Part of a small language model's weights: 25 layers, 9.29M parameters.
Each number is 128 + 24 x the weight over its row's rms, rounded and kept within 0 to 255. Layers, rows and columns count from 0. Numbers have three digits each. The size before them is the row's rms in percent of the matrix's.

# layer 13 MLP down (transposed), 640x160, rms 0.139, rows 544-630, columns 80-159
103:088109103154111110128153095109160108154154125135137137097141139123106095140112111130103160126142115163102107135103130150103123154095128155131148149168089148113114147135132097131099147147121111090118138125134115120117103144122145117106140070
098:169099176106165132139161108124146123093104160125126140100128123151112151111134098126090084167105105131143121090124136137135102133155165149179117132154083126145112105094136138115126099126092133109114125120125154150133099140123169068138156165
098:103093136160154122064156170129145131170111107137106117156142080124174136093108125093112110127115125103135133107136165156125137148119135125079124128154133080135146130110141178137132069140135133133127155107141132113107127145127076138115096193
096:096076126079133159105102117139100135157170112126094149121125151144076104147139162123121096126134133167164072127139121126119113112150115068099103144164132140099085107107149146120109142120127144137108113091084169160129175164108103151159101213
097:117120163168107141163161162144139148155095142133113139145117117141089144135139122114091138125121146114120123141146124127083144192109125125148155113142171128133145192089134132132124128169118118104102144151078136142154134148152138098145146148
098:098096113138135076092112148111084116136045111112101114161123101124129122126121100163105131117091106159146088121087153100084093136117079144126104178079153093122113116151145162112116115121163148126106145110098167132126128129113071114115155104
115:135070135146112120144112142125141085132115113129122118142182151103142163102136151114156137135172132119141156121152123117117110085097154087112142147156169114150149117105115155128159115145093165096173115139142129164113105129070100137119107121
100:089134159096119165125133122121160160106143140130108173150081137118164134109108125120105159135155122137157131132153122194079132152150096117151114156122143188136131137105106123141143161113127126174128135131066143100120104117128117123070136103
117:094145127116133172159149136147124136128167090198123116133140145142137116115153105131159140145081114141108095121143150120155132118115155101144077155126151139135146135148090085128085097134130126149102092092114170107089151126094149131139077172
107:133099115095110132128114104149184126116137167150129145146131135105166139124170141127110150147141145148111121121075148121127119125137099148140117086064108136148131147158143132046161133125120136125103130121120074120140136179134119113135107145
096:081123157162151116159145143140121131148087092110124091095130127102094142114159166131132138141123141133125096078118135158140132099134088148144125128156175132148127140174153141103099129127124092129132128140153118163086184145091062132144144142
097:124121126123094100141113174150136132142136143096189160106177100107106122122079129104167124081178094121128143113136112095164167144157120120189147096129140160128163128151123124153072135100160146116146145125150171120123125087112103141115109101
094:120143145153109132161124160121144135124093108131120147109136132103108114115132124156075170161159093144127082144135098129126187146095114146204097138107122119095130134145153114133123144141077110104131139139105113145162122157125125142110141146
103:146116139127113102160084144144130158130173146158122126129109090144126147132136107126107142174135143118103123117151121168122120127103156117126093135154151128117145143103151145148145082129170151159197118134143158122131095083114129170102139114
093:114101151157096133097154090116149143151082095132149176157169149146142152073157152122126122101151095145155118112120129115138139150096131124133142105135129159182143118129090101133118122125155186081124142050170106154092115144112138147104116130
120:107104177156150128119131118138096113167134132134138161105107137137138080149104150138108081168144089134146125105125143163203092203117145136148128103117143125122148106105129117171127124110140105125107110114121146139110159123106104156118083105
108:153086147115084124163115203110119098147135082102152102139135104149130106128167124105123125139100106140146147148101130093111110109140098126131156116142147168103121123118156133111177141158150125141104124056092103107097098129123107143108130148
095:098148092109111104108143134130125096134122117174164162133108143139086116133143065132181126118125111166080115176111111134140099147139115157176127145146120091125140136138113126125105133125126138124120134172167128093166137158122152143165104114
100:125085136172120093119145100127181148133125101165151146107115132170127122149133112136150153093127090122101124104104107147122118071115124123108102136121149126147153123112161093143144148105166132134136107147123187142093168125101122148132159104
085:116110124144132066113116144156125200155146112134129111177106102095136132142101130138151140145090107133139149175144072150111127122152112132108155123162117136129120170119151120164122159178136115113157134136098144116154116131134142171148114131
100:133095145110077088107128119108110119143131117167116100134120138137119095130135119186080103129136121092126110101169073171149153149124131152117103127120142104109117121153120124141115097124120143103142118171118132120137142107115104134139135068
089:139105122106156120134144123133110169103167130128084098107173090106124103167126112178149163118118123112094164176121144100146168105147128141146147133152167111098122124120097135149090095142110112150121109160110107115158110152121100155116071128
090:114152112097110157142163117134155145164118126125117101125148101128100131087089119132110193088175122124116134141139159124144123106116171118114102168156131124170143141054122148154129133113115109139095113126142117119152121127161131129168144132
098:137107099078152108123113130141128126151133087121130085099093121160140107158164081121110121158117106130137118151143123147148094084158137102131121182100146135122087142123125104111111149099106143129136152113135102143127102112127102108086122141
090:217126058083133119153152126123118132140144122140146127123110085145158146144103124121137138132138121122111132152116090149136120186133095115144140096103117149117169139136128161169099129143085140089109121124094171096116145102110098181148102183
094:121105114137141098092085160172137157099156122162130116152103112116123122131137125124107124091079134126165131123122108153136081143148116100183164124106136156095126182131103122157152132123108133144081156165137088162158152180125097109115106138
089:171128146147113111119107149154138065153116134131097114115135146125127081129129158137130113144130144108132135149109166133130114129104133123137134132134126122094142131101122138150161107157181112168151084112132161113066106102108143112129141136
093:132152166139125136089109114132112141140071140114141124159137147069107100091175106110101138132112138103117100106150137073141134114110163101122134132143096103129137163176140081134145133081127136097142117120159148137115097096107107139115142087
100:116129120111108163140133129099124151072134118148141160113168112098105132159139138143133136146079122115079160119158090134110133154130153139103099134121028099119102146149097128145082113099125091172141107157126100134080162146113103156112159115
099:124133103164147149157110118146093129132113093119140141092119148125100093151171136146150101121140131107168138106192120098128144180147103108132126122116104122116166144133105103127153120101112082128130088125074107135146168099146100138117103111
097:160118167090145148121138075153111161135066163122114110108116131129145091123146148134115110078131130117155125092129127102102119142120132132140180086130136169150124126146107128110132139177104107128109126125074152127118133109135133178133099165
105:163113152130122132070118098152170119107167171141159165108116126142107100123148105126088161153139128146088137164127151139129152140137185111162103126105163136159152104162137152081182121126136160143156109132152125114129140114117134144149123106
089:111154105168162152095108106130150119145146143127090137154120114106155075132118100072142119102115134168118133158124108117100104084142144113166132131165091161146104147131105161185117145101119124099188123151115143107144148149148138123140156135
099:117132110141100147171140100153139139084192147112093117145160130156132112114134119125120157129129120151081096147052127128100147133132168120146120101159102156173100125138142118112138134097166121126139117114130123141159102146153148174133150123
104:135131111132102168140118125089120159162113142114144069129104111121167107126156095118107130153185084130141100118153142101094133145164101155102116141097092122133120120119128154123108121152104109138108100121142131103152133135110131110108147150
090:146114101164094101147140105177162152113121125107165092132141114116124142113139111132140152116156114110083127110140114092135073153106105163153167154103148115157114136091112100109133106141122169132100100106111118150115118141110117162086114145
097:075143164119164121077138089117171122124159154169100150119130149140143128089150128105156130171133102163142089128132102138114152135155122085130122128132124159151124078100170162158129114117132111091098134135097158150149136130095094120151152101
100:132108130140106150127084118166083116101094136114131118148134169102191126130165119111126104099169142151117099074078115152148150138153102115107121126112167098171143109135141172113080142145080137089117144153102192126130144111103140140179157134
105:097076121111124131084119109126186133127145139117152110147141102080170110110105130119179087124136130136122131113130083132118141094125149102139154146135141137137102118123152126162149129149145125131154098142125133188130122134113135091088139144
090:126150082092135123153158146106155109132111100122128105145158087176115142151109142134164137109128120152118068104106151112120102159130137118154139113159096133145166187096154131103151129165133159104132137075152091177124054096150120136155123125
103:123127112086142129115106130108120101113163121119109131166163163124163101098128121128146106116122137132173087187115121101154140116151107103160156119108115150113134152106136104163116107169169121125083113146107143114107161149125128128092129136
092:146157069094121141082101080137128141143104144161117139148070140136138155118114134110106101122144094155100155106093125089144129165150097095111087116144117131142146096138073158101113109116143123154138153115116080103103127136122104158117145150
114:124167090125110136074145110145137134151115131157123093102067128139140105173086119124141102121127129133087112158129106158101120146122165156162153111155091149092138094113072112104128155128113124141112123130083150102086122132103110091111144125
092:101118119142133056214086140132142111123170127130090144160145110142107148158103086088148165121138126139107158142093118105130116133173144156100134131123154139098126142099104154101156137115147104123145136144140066121111089122172132145126135150
092:123135082177146130117129150107108112104156123152081134106094166126109119082165128122123110105130085127137144146151127177137125184135100104156138110118195114155096111119139145135130112140118107120134126153147125096129145146126093112112138106
094:095162127132137103144172148159159129141159107144163109149087117108128143079105149114135139099112110166138162092137116135123126149153072127148178107129107120109127106145104146167120111114160130103084146113125157115124131141145117101167135144
109:130147140097171107108137123136113090106111090097099129132159134131085132118158145130126140136099126185112136110093119114149117164124085141110112149179141125096127093128172122152145149170157078114147111091116109112112141117154107106108149077
100:108114156134128190089120140175109122131113150161148155109107143144097103143139142152153128135134135101104119117095136120116116086180090177176096145116145145128068149146103127167151129109093100121145126159156129114109137121118087152130110127
096:188124137097123093175108102127126106103196157147153087132130154176102153127132161107119124100070165130141124099175144106177127145142110108116127099135156104122151137116120120126125111121135136122074113136112153146125139097115138126098117156
100:157108121070080122128134110137104150146108139110165100109107109125111106128126174143123111113133151132094123120107154116124079115095111134108151177101144123108136112123159142157150120139131123106082171131124106124111143121175120117130153137
097:178138176087135126224156134139172186105155137155119110158107138144120128128113120146111121094123101156137096125131126162194119124121094107120103132135124098142144123144130143138114111117138125116162141125123150099129129136093096151144126121
101:074165131141133143145158155132105105124184151098072117164131142142150126152115151127143113116087132153147124137119178150139166163117148098110142120136138138080124145124152118136143102142126097110153130094147121123131102100137116112128078152
094:129140116099141131142115141191113141122128105120133130115054138148173127142084131146145144175144112137170144145124106131139110134094168137085127105129094140197155102135154096118153161105143097126160106131090127093182149121099100103154113146
087:123099108149106119152107167105127159168145138099128159125151127144093144138145145149169150103145137147131124092133144112153129164155118098148127125180146128091121115149158145112151130118120103123123143148147162121123166111124094125114140147
100:110125122117091108135106111135147090078128135115128163103105110106141129163117100135122102120140136137066126138107112147149112127139142155116126100128155149133138067087133128115141121159103078126083086113131116107122109164108143108124146117
108:104159162151153154135155136118131111132121143175142125133109158070165131088092143123132135128099132113187104144095124159120130145081100112143154120102116160135147160125170084152122112137151144152121110102067152112144146083098150116128137111
105:141112176176102136110119174136115139146139183154135121092101157177136129149127167156105129107133136123133118100154166114079064132131149133134070153156100125098119122121151152131122123147133132116144129149142122148132121110145127086128095114
100:103089156131132158047123153107131115149091092145146125106133138114166108151171152101127141112125157136125095135108145113137139116154118151118125128118145130115133107150158150150116173101167133163125093165118118122146103104103155116127118134
098:112150114107107124144140110133126121090088131176164181111167138093137125131136169156151156134126121182127161144133091107131109125097162158122104166120155169165157128111139107138123110107150132144116095103137125154137095134092127118143159172
098:125128132121146119072113181128128136103138139110111099120134140130128136134144111133185090141118112114130099132091103079140125110165134153143132095132078117089140120152108139109110154159130126163134144093129085137143161143127107130159143126
107:154125125122113145113130109152130159175147119124154107136133115149110154148168166121093130146167186128107134154122151139137180121097123173140092105141118104114118127161145118128150122154119137098117180080111150147116129116137115077172124129
111:112128128140147142127146105146113118134107096082126122121092105096121141105100135138108164098118113114142151188120129128137127183145120117132155086118112133098126160104145080134148103128116146135074101077152134163132084143152158148097125133
104:084140159113111163110148113133129143149072153145107125129093145113127090139083097128152125133145110099153115137131143114168121121157142105129133133151111150041141105123127112132113137106119109150087109138108102103137154132104118174097150119
105:139101113122151116103118134101125103142138132153108150097136138098171149134142133107123115133167122116136119080132115113100122111118116148116156148135134130104090109128144126107105111166094098146187147135096102134102114119145138106119128109
096:161123149145129164075167126183119135147150126104125090166128138080131119145172065101161130100115120141118111114150136170174111142131141087133127141128144100166115128128092140145130116125163142139145139116149120108113129137081135105100120101
101:152153143103102154075160107106135119122110124144112154156150103110063135132133123135105096105112168139106157120128124163100114156153159112118142132173112144117115113091143068149107151104128125127117179098137092148135153146156134121125135148
135:118134120097101104106136137143110122135125104149088153179134118105190128163110134114148211123133123129165134124154134167100102135129174126119104128111071143104170120134136120101104147137111152141161115135151153150138142120125128147125121157
102:132133124153116117154152154161162125147129130119162161145144157147148115123140107116108113146079145161133125173151171073182154090131143156140131146135109089133125130121159150119121152116130095145150134105113093148169095111107142112138161110
101:122145155098124131110117082154161158143138122125131133140111091130152148078105117098125127144123124133159119130100120169078136108133101147102114105125092112133114175127105093174132123143150147139101162121144141118115147149101128093107087152
140:143133110107116122177120104156130140153108113096179134127113161171149154121144131108146114106111129084101161123162114125121147126101123138130179119120147096122174094122121138177165126146125102118126113085131124089139135126128090115113114148
091:128113104126095131106077128131082140111125073131087141157180155106161128104076129082129154149140155109094111155147154150177114140116145121145111189135093129091088143123124140142132127162119122149132088109154189157118196151127107147149097128
145:141149118121149169129147184156134143102155152132153142138139128142134150142144114111165141120105147135145148132153138140168105112130149137116102116090154132111112078103101126126163144125105117099103132101136111156108110106110136164126184135
140:112124114073059133086129144101124102137170125112140111154134089136124129139121128143131127119132177121142134116134164149141127071123159141123133108136130137144118110148087142160133163142118129123136139133127115125161079105151133120118113165
098:118119118187126135176143138119156120172119131127123112144106109155159178122135098133089185159130165100120124149154179110130138114124151129092108125155146105143136105110129147142114122135112139125105113128133114113151100105160103127104120129
088:117096140162132121136118132177109153138126135127156123135137124076078122177127139145122135125108108151092128099187115080137158146098138147085122149155103148132107135157119122148122120123117130194149173099117116122115117169098140114188122100
096:141094112135128153138117108114131119107133094119096163118144149163162143133110138129126127131161153116118143125119102132103115138133134111086126102087124130116163128129136142106135139111131118146151133138116132131104125098116122126115125138
098:128156133148107123124124130100147097165125136122135155158111104155111117095170120138158109116127175136105126107121154116157123128107141086177091128121126176190112140100138107103130142118117099141076138102117078087143098148139123134109147074
105:145149121108115097092110112152121149107094125133137124152113143130126123117158118125168125170099145102097114106107123124091105156092131121142128109127141149138136110145113142119091119157128144197087143121110078117126128145118128123135091101
093:159121122104163133229079129141164103178187146105132177125129138133118120119101141095130129149155148147146132096095138114130145131131135158107144125112127132146106098123133127126150147142148179089100089123134087087068096157133140137126153113
093:144129169095121121165134126117161146149137131136123119122159103098117159112113172123100097119165130151116145116129089127152123123161112107139127157165109149117139109156128145099153112129144094114104136146126160150095109105065100150128144130
102:120087146104135130110167111159136093104115075128161156138142103114123141111126133166119094117102122142126153137065122142155125115128078116109158112171146129139128116108106121144111109135152095126153191089120099126119139129118088099109140184
105:127157125163120098109145113171133115111135127061147098113105137121150092165085156180084070122120078124133089125150154119109099111127103087128090119125108144084093152134098148092093165117154114166111119148160183079122148118153099111149125121
096:133089122138129096117139147107105160109125136131134113085133091103130104164124143101124136111099104132134125109112159168101102138136091121107144160089146126100071106162127136160114129116082160089122149132121138133100152122145104092091130153
094:162100112095119105137108112131147137148106100148101121131131111103163146119094114138108143151152103114144162117109117115146125136111149118153129105100171173166153093122156159151149123140131190146145109113107098160128120113118164138116102145
095:110140131176123133198108118132147139107112140140111137103131154097139123120107151133103150151104132119147132143140126147106095109098105092158138122159120105128115133126116103109141085170139096151104138181101144127088134133139130145091139151
095:203142125177135152109130138168135124167112128105143141143123130149087117116112120124120148111106130105140137174116105156114122180090113156083103102142150126103105101117158120139144103169120118127100115184116086118127148142098125104128143147
104:143163119120130103164128118105124130118150185107131107121119100121129126147181115137145097128095101145136132143159098037121136147152079159092152109136132133105101146140130140109132122115129153103118121146171143124160131157151146121116122112
# layer 13 MLP up, 640x160, rms 0.192, rows 545-630, columns 80-159
098:102133118152189130173118130100128120113135132111137102086140119136162145127141148122128110149144151152145101132136121109159098151121124110097144096070091081132132174131109113104209098157110156087113146110115104147121099130133127167113137152
090:122128132098125144111148123141148097165150072121146105136140122130161130112120098133135083138145135098109141107106109140133203105115116131085153137122107119117171129134108125074102096139152122148136133133093138089124140127142128129122115097
107:116168136174108135113127134176112139121114116193139129128087142126121120157124102110091123127105163122123126103110119134117199119132115129093106103146136106139136160172096087134144141134116079113120136109101164156171127094120148105144145115
097:136145171141162138157110118143131124187082129136112127124175115106151103128138145114105135120139109150133135150135183160083119117157107135141110123109131105118124148125144164143117098149160125065083115140062087145127111144124100138131176141
103:119101124144155088075108045133146127158130145120088149107118119124130145098149092130119128107185148129142115114088148133122117123129115113115120173125148089142138086119140088121130134107127155165144105104184125149143137131139071089150125096
106:107117157121143143115103162072126130150117104107102119104141113094147167158124148157137133145130127119097103127147133152104076149118137106133145157109121140149118115124119081101129086167095140080129140143155082136121114165160153112125185159
106:116174108098149101093145108132151115110143135167105140129140154161093104172152121148167138103150157120093134127130119113150171194132101133112132113124139149125118129121111147145104102177126165122129183139126167105152127145101146136153116103
106:161155135184110123126158091139126102110119126122107126123159161158102138078166071136132138163091125162116123135160130108119142113093057119134130118099092146153094129172137077116115078135123143122124114135122119114128167146139154103132152162
112:126098115124061127108135114154108134156099138129126119137142145157173136093181085153100100142112132081121133142111111147135164157119107139095190170108165149133097089121145171157109154106146121150112164158125138158168144117114151106130149146
098:161130127139150149157132092172112151124124144137131164120098144106109123121090130095139134097156106162128147122072099132125164083144111080163103120084139120141160124105147100182124102139170150117143129123105116101137172103136149139129139123
109:108159142097137143110118132168123141128137114092127115134122148125119100139110155151128121156161123133169084150137139147107173135127149115187144074119137165102166144173116151104111149173118136175118137145164114105134091089145104147128116124
105:156153141136123139104162117143104125144087127125135161146147181141118132126115096171163128145129094141133087173134143103132142092145115144144133145090129123158153117148127125155084122126133169156125105141162163120148108137100160127162104128
096:161071099098139114119119129121141132099124129142144098137142101151118100123106125178120118126103112128154149132133086113106148117125129152135116187073150157123141147128142113160101164137170159119127140156135134110119143158141138132104175167
098:147122129113117097112127138132147114142093195118151078110138146135125091128138128164133122113128117168147185119088117113141110108129127110137166140204138129094142124142102110175093100171141114135150144150105141131118129159168117146136143115
098:140117101134149151142083108111099093141136093132090126120096125146116130098101106113096112165105164106162133127098141107121189150160132155142139107121186144123138106145149118175125117167119131143093131090116144079151124140110134115171128134
101:081131160144135151110128124087094138165135127101150142092058141132136087140138114126164140136097104112133112117123127133115148152128081153140165080132124098126125149161100127190162111146135103128150126119181106136111106154181110122107141163
107:110149121078133107141104077153148117145118155157094168098123156123151150128125116148131125110133146151145145132075146104088141138146134148125148110116125098135098145133125144143162154118122142087140126131141072119133141114107093104110135106
100:159157109136112104070122070121123132130121160098138138125154133120162123103133127114140116131148094167142152144144123089157113120126082145153123094148137094130132114141139111170134119101115088159132162173153092133142104088097147104093148115
096:147119111088110115122120139125107135098112142132099121132086107162109094136106120176097067123121156150118130115132133160066096107120130111141128138138146134103129161104163157137135095155152163123145156096137131127103104143138164129135128103
098:151127154120111092069101119166134106150121134138138149132131129142105117147127097164182074157178083152120085145114108149111131124102128118120120121115168084106146103146105188144126122174127138136114186154138115120144132093108116134143131123
098:132117111113091126093138125096141107172148096099149132156142141127094103096123130131153184109120117113151118137160151167141114101135139115150100137131123174138168126093121134143174122102137122104124124104134125139166106123106124195135145151
096:100163144160141117126096123113151113144109116163123157133138109123144162132077154142132122091129140134132189160120139158136122112162085124066147120134132138138118116128159086140128105103096111133111133135177122149132180118136125087114159099
105:057147130089154085132088136138110099134103110157160136127139123142113100157153123133134143134113081142165090149154168106117147113161127106122143130168114115147138080090113118109153159175104128154093131124156109119134096112153100079076134158
103:119128103085131093117125137123151115110089168096120144146147121115137109077107123123118142142143168116152175077151139125166141103055131097130145147094141127118113121120071156125134145117142114132137139137151121129161142119104170106136125123
104:124180104174118114122136111149125127111100160133150091119150133136079151116142132165147117071092127096125138142129127133109140102136133123122147142130109125129154091130121112120159077136135163119104102075137156127098169121129101153116130131
096:151132077147102075109101148125116108101126185143098123108138081125108136115117137153084117166165160133116118153140109122084113167121134101087151180064092090135168143150111143137127136190121136153165122154135140160137145115134123134153159157
104:152144129160144144120108085084080100163116156100109122116124163071115154116133103121120154131134116139159143139097107121206126118136150147138142152117131108118136156140131053154129141154191119131076121144165137139143133092109139163129154112
111:114116120135092127107154119122161144138131098114132133084105125151109152149109116104142112123100118112075111125120075118127084129160157125106095058120111141159164149125090140128116124118121149104118140159098149146107113078130125075108141141
099:121133129125098124159123095143124121143118121159186117098139148120145157123141103174121157148192104142123123111108110131137151117082127117098117113171115134103108164156169151149112121143180101164101120121145116114150143137149144105137170145
105:113132108178113071122128148109152140158093112098141135124119098109108151112128136161125150135097102149147131153095163126166129147128146119113166155155136128116123089147119154155136122133132088137093077100149078163158102103164145102161106125
099:150126153106102105096136127129144136156128134064127135159115129163172133132108161128168137128140134099085116113085115113154146157138117132115132142103153131158103111108173122102085105106101125149145106126062119158103155128107168159151138105
103:113126156149085143104139121149171139114146135095177141117188146175098154150122098126128121153122135109112155124104168131137134127126122119148115136064093133135114148172089102128150079124111125109127143115137115123096137133139108106088121129
098:143106145113157128164084119106126152127134154140152148079118122149166184157121131154127121118126131128125117102159138093173129107117124119138123121084137163157178126129121146127162111127182115100114125122110078149140151152133111123149159121
104:176170145102112098160153111096085163132109130134135125090121076145125135146145123133156114156125154103136118079119102100102142165161132125143143148124116126115121111108128181108095119158139159128117125107146087117141072128083159125139142128
088:139165100107148132128102107125110103137131124140141134173100102114116090117139139191113105075152155130117127123151119139120208111092110136109158097149130139130145141132115120157117150112112114140120096139112120107122108132124128109115142122
107:146150094123162132124120143092144137120079072112164170141119133093129091160156137138153110121112153169144111109114141081098137144164136151118127131089093141119124118118118166181135136124159120098134129174142131140143129139180086131107091121
106:125148142061121114102118155145121118133152135195149109111146120159126109140119125170085096149132136118121151096152107124115127120133081088122121133123127105134117105099124150102141122157145157137121146139139156133125136061101138151106148088
097:122100148128093144096100094109125132125161171127151114098159105153138149125139133139128113137119101122113110149122120104114148126147165056137135133122152150122140102141147120132108083096097124113113168128145137099110134124081151090118155154
104:135128126148152126100106092144080138129105115137147092133099123131118111146175106105135102086103134099142161138110127146124164122150123156137135141127174177144121166161119124096119116163152139145083165143138148121122138109148088104084119138
101:141138114177137105153126124134102135136120172143132150133143105050083137148141129176110122129137149083136126156146129133145170116104104136163142119142118168145123139129108108151145177119148169132155121091088185135146161092110141174148176148
099:136117146085116136110095143127095128128096150156134122113156145094101137131146143107113162112146203108105132116137101107104125149134095099155147169158094129114143117149135159170141131137153090140124099151127078156119114138129117123121129117
099:110119154131134093094136117091139141116115135133129110127110152119128110089161138123109099158069155107126157115177156159130136151097176138110152121161127098142141084135097130117100086120119150124118153148142114085134149143167133152154127135
090:095122125122116141149101148120156113107143095137171110142130117124114179106107154096162120151124140116105122155112140139131144162147099126078144123139142098106134125152118111101157107092161096091148130118097062113144120120114118099110105130
104:115173122156112170110086109118145149111133118112116088131167176106146137143160086109128147153172124117081142075147142149156127141126114110153149119096140142109141120177172120089123175156131105128139133142126112145140112089132120125100132101
092:107110136112158106128129130141139139151122122139094122099084122127091111116095155127151146176125147093124114129107160153089150137127137168110118150104139122134122135176118099126079190123135105081124166131144133143072157139139138109133107120
109:140151139162148130092138121147107095122115081119117136167162145184093165103174120121128113155126175097099157168086102164191118147130099130106104138158136114120164126160137145172141123173104133105176092112119125134141087092129173121128169098
097:129112163104103113112134116138125129081102123135142135150143104160106208135163160181168096112146155146110125110149110147124170150126126095130137147125130147118156173125079135120089126129125126116112149122151143154107146066140137119148150167
099:122116098141113133151153121139094066148149102176150135106139156121111094134094133150149111171175067100086110109109148156103132087163123119124140126132155129171146133117114128112117152138122140160138116153160089172113080156144107111182131151
098:117113122138138120184158112130093150075124126097101123106154130110141142135104128152088107113145156129178078138132130158129151094173113136134144118125070140108119100115122118102160101117100114099156144107104139196151099132157113147141125050
100:136142120170113130174088086107106123112112098174148135115179132184144111151134112165127118137121115098139128148140128127104150116100125132139129176102110089135110064148118089177126117134144145141132174104161152096143118099139143102131110140
104:157168110160141119122086110175108105127099134124124132160103139142116141115158100134129173130105114087095139172130087115125151134158153144133102135120142139133164117160081148080106103168139133159111173096127072154141141116131143116072126112
089:120135123112116104103115128101126140144159174099109131144124132172121142097150082187127133135166125136120118147116106124151139128088135114144150134136137139131095177148083110059151142127127131098155147164080140131184134062130131117114130142
096:084099120084179132152116107123106144134116137101126134112081126144121101100127142164166098172112140123126102165104135146171169095131127149092140116121106101131087141147095111181106144128132143121115129134151114120105165151112135095114129157
091:180122120052164117114153104125117104101092169083144142116144143119161135116118115148160160136113119155114127131109193144121157139121137104112123108102159120123148152151151147101115122135156109120117122111143124126129094115085131103127172105
103:125136078167124123077083112112121077156101166112124130127130116107131151114141141135119097113099127162107100137139163110125139126105117134162138150138092110087132112127104108118150149164140075141169090108163105170107104107131118176140131117
103:171152104117164116101162152137127111119128161173178198114096160114112113120130128154150145101159139131149115095159150094089094138101092171154128142122175105106131166134110173098152113108130140158155155142109097147104109108119099088133125106
105:138156124113146129111090152140080127090106098123165124144138120129113138103118116176085077169090105083099159091092126119144137133155128164105140131157153121169133165114088129144108117114115162108131114134123117120123130096110121106106174127
105:154137147113089143160123145113141149137110121190138139141154144106177128111175119174182079083156145122116078148157137159132128154139137149133121138157116101116129110105157120135111141127140134155083128140093166123115079137141143150155137135
102:123138136129168103164139106118139081170123120145102117154099109135125123138182075190149104117155154104134142132085136101137131163127100129144169120101146095156136114106111138136134137129122133140089121083078142151110095131129120151128134091
099:140165106145138155139114128123170170169110125144107155147125127108159161162132161129140148137134103152115147129106091101133125098141156099134139150134117116131099142111122131133100127102130087121123114125167132111123143103120159099103127111
102:104168130133165077159151108096069141159124074093121136175136131129195125138165124087135151120165136125128144087125113134109128138177082153150105071147154105116130147130102123108121140145109149149127146097123119082113112130149134123112159113
099:123109125122145149132117132117102101065125100190128120134166135145106140124092140102167135139158123127139130146087108151117127150107128154157112079096130119158135114088148107114154107190133142136105122115130149089114112123107141094153134138
102:131181170101118147115106142134128147172097092178123129131108129124158123145115106146116133153121139107140100157162174121130162115150090118154105127169133145127120133170132139137114144167137119123134138141093109155105093141139142147176179161
106:152146143164137113108153111145158112107130113141206129091102163127118145151140130146166143164140107132150065113140110171123117087089123131138168139134105132154086133133136116148131123139141133155073165139137148121170125125145158058152145157
102:099112121142130157150131125119133118132106166102111110158156135112085142128132106173126114171143122158062082107109138135091147163143119188170151142129172134117102080157116128111157165097143123143131164148143116134119129125120144127188098140
108:117162135050133075139114079078089076149157088145097113126112153101122153149149124142159168099146147130136147130110130149154150125136147147133107084145156113106146126120084133120128162121131145120131124116119156143116154121130121101142098095
109:124110169150104148090146108180108150108128200101155116124103132137153092146096139142143171153162155131131095131077115096103130140095117149170113133102087116114147145148160113133105121126127123111138129182129081153154141148083152114122137159
094:118145140152134078096158092128140182112118133112117149113141167145118144116160131110135115173124122127160146153163127143155148101113077145133148130117122151144167114140125101124137090114120136122120111099098124155151100144129119176120121136
098:139148112187121159105089112115115169128123109132135123107132112161125159087182149152132099146141071098105106133151100111185122114102097087077138102121102147122181127084169147095129165116163109123128123124150125122143140119103123130122136108
094:131116122136117121147134132152122178167121128169157070110100114115164118119122102160131129145117135115113137162098121081153192157132113172131152111113095119113123164119115140080087127159124117145080135128098082116099149110118136088117147123
117:123153104131122128134129133116128156151095122144104183107111131136134137109129137137120125140092165087111109109176124118153122111162117118104110152116113050122157158106126148122117128131165147129146163161158161134136110150118133120066123117
100:118136159098153095142123129115138113102142139151138167155141142102167162087109111130115118094118154143145134088138142155151114093101148080124149127103077104157159140117110150110141125099160169123133143129136118167108169118145122109112134072
103:099129148135116140140139122143152135134128127129152084148128130168132152101121099152130096150104167144105092135065119108082131131131129133133103112106126139143148116115131110110152150086156133111096154124115114123091138153176119164133090133
104:134116142104119135074099128161111135092101153137129096132127102081108149090121134113136108117114109138071137083137123144141125148133133093150138133095134168123129135127130172081163092164140119134154143103103097117135095083097107110170163122
097:114114113127130137120094124146142121114128190056149144123127180152117127114130129109171138105152149130172131068094102175114160141131144107159157137127138118137099086085085117113126142137118159122160137164105137136165156137106098139154111160
101:122171126121103106150106118132136079133135123131165123114120157075104150082138091127131118127142156104132171149138125165133110118115092112128128094130152127138164135125097147139093135125095094164158119135118113117131084126137130154138168118
109:129168144108144123105137116135100119168140116112113124123155163098107140141146126121175144114126115118170148121111131110107147130142127098092107139134131139140137158143131147078160132172170174148141170096116126130183087129115112131136155163
102:120120172099165133128110121154124167162113144124169101099128122076109136118111156112154152135160114121167125098167082109140134110098123146130161099177088106145137135133103140117105094152081068100104119153111135169120148152129123171104167120
099:125132121156105133133144113095122104109119150089152158093083154173153114101133141157125105152088166108186145128109127183063124102158143093158158116096158160128120126143124150096110138152139132132135115106085091075125112071082165127163099097
107:133139184069095126089127161100105117116125130112095147161126129070135158056160100149177127115067147122104139124092126117165111130153111154148111109145117095122139142093104162154128123127113141124127141086129108137151133149107168127124139123
099:114118128164124082136099119151112125138085109163115101107095087097156106134104128162085154133157105127131123154134126127121153094145093121132097071098125138140081141172095147099103176089179128143114079142150126169132113175191140131132138119
096:128146129134125143133129098121100108145101163160131131160160146097116143103135112132131139128135122082110129149147110058177123100162138117092121078139119165164162138114142095121140096102090095107149153149144118120154066113141140155110127157
095:122116133182075085150066126110141165107104120122155097135152137136117113119096120152137150136124130135141151106171130107160103091130130136126157125149126160129100164108126137138101128102126117097138094128161123101152124064113131088124157100
088:154112158159151128178086098166158145119130147145130103119114098125143101155125158088164095113120152151104077141117117112088141150123098122117097081127132133153151094095089105128157139118154165133086135137109118109074150074133114130120155105
099:132135092111101098149130100132113081138109119143115159145112144160133115129102122149122118100116097102154187101167115106115145139144151128117114108083144132146095116167107100156128139094132127123115172160096127115166133129105198085154130135
100:134098136132136093148175115120126074145106141112185117121174114131150139129130079153110121119136154160118117116149075173162165102143180142117119126132123107147124130169121165134143080129136153142137143136145121203123110114145129143113137140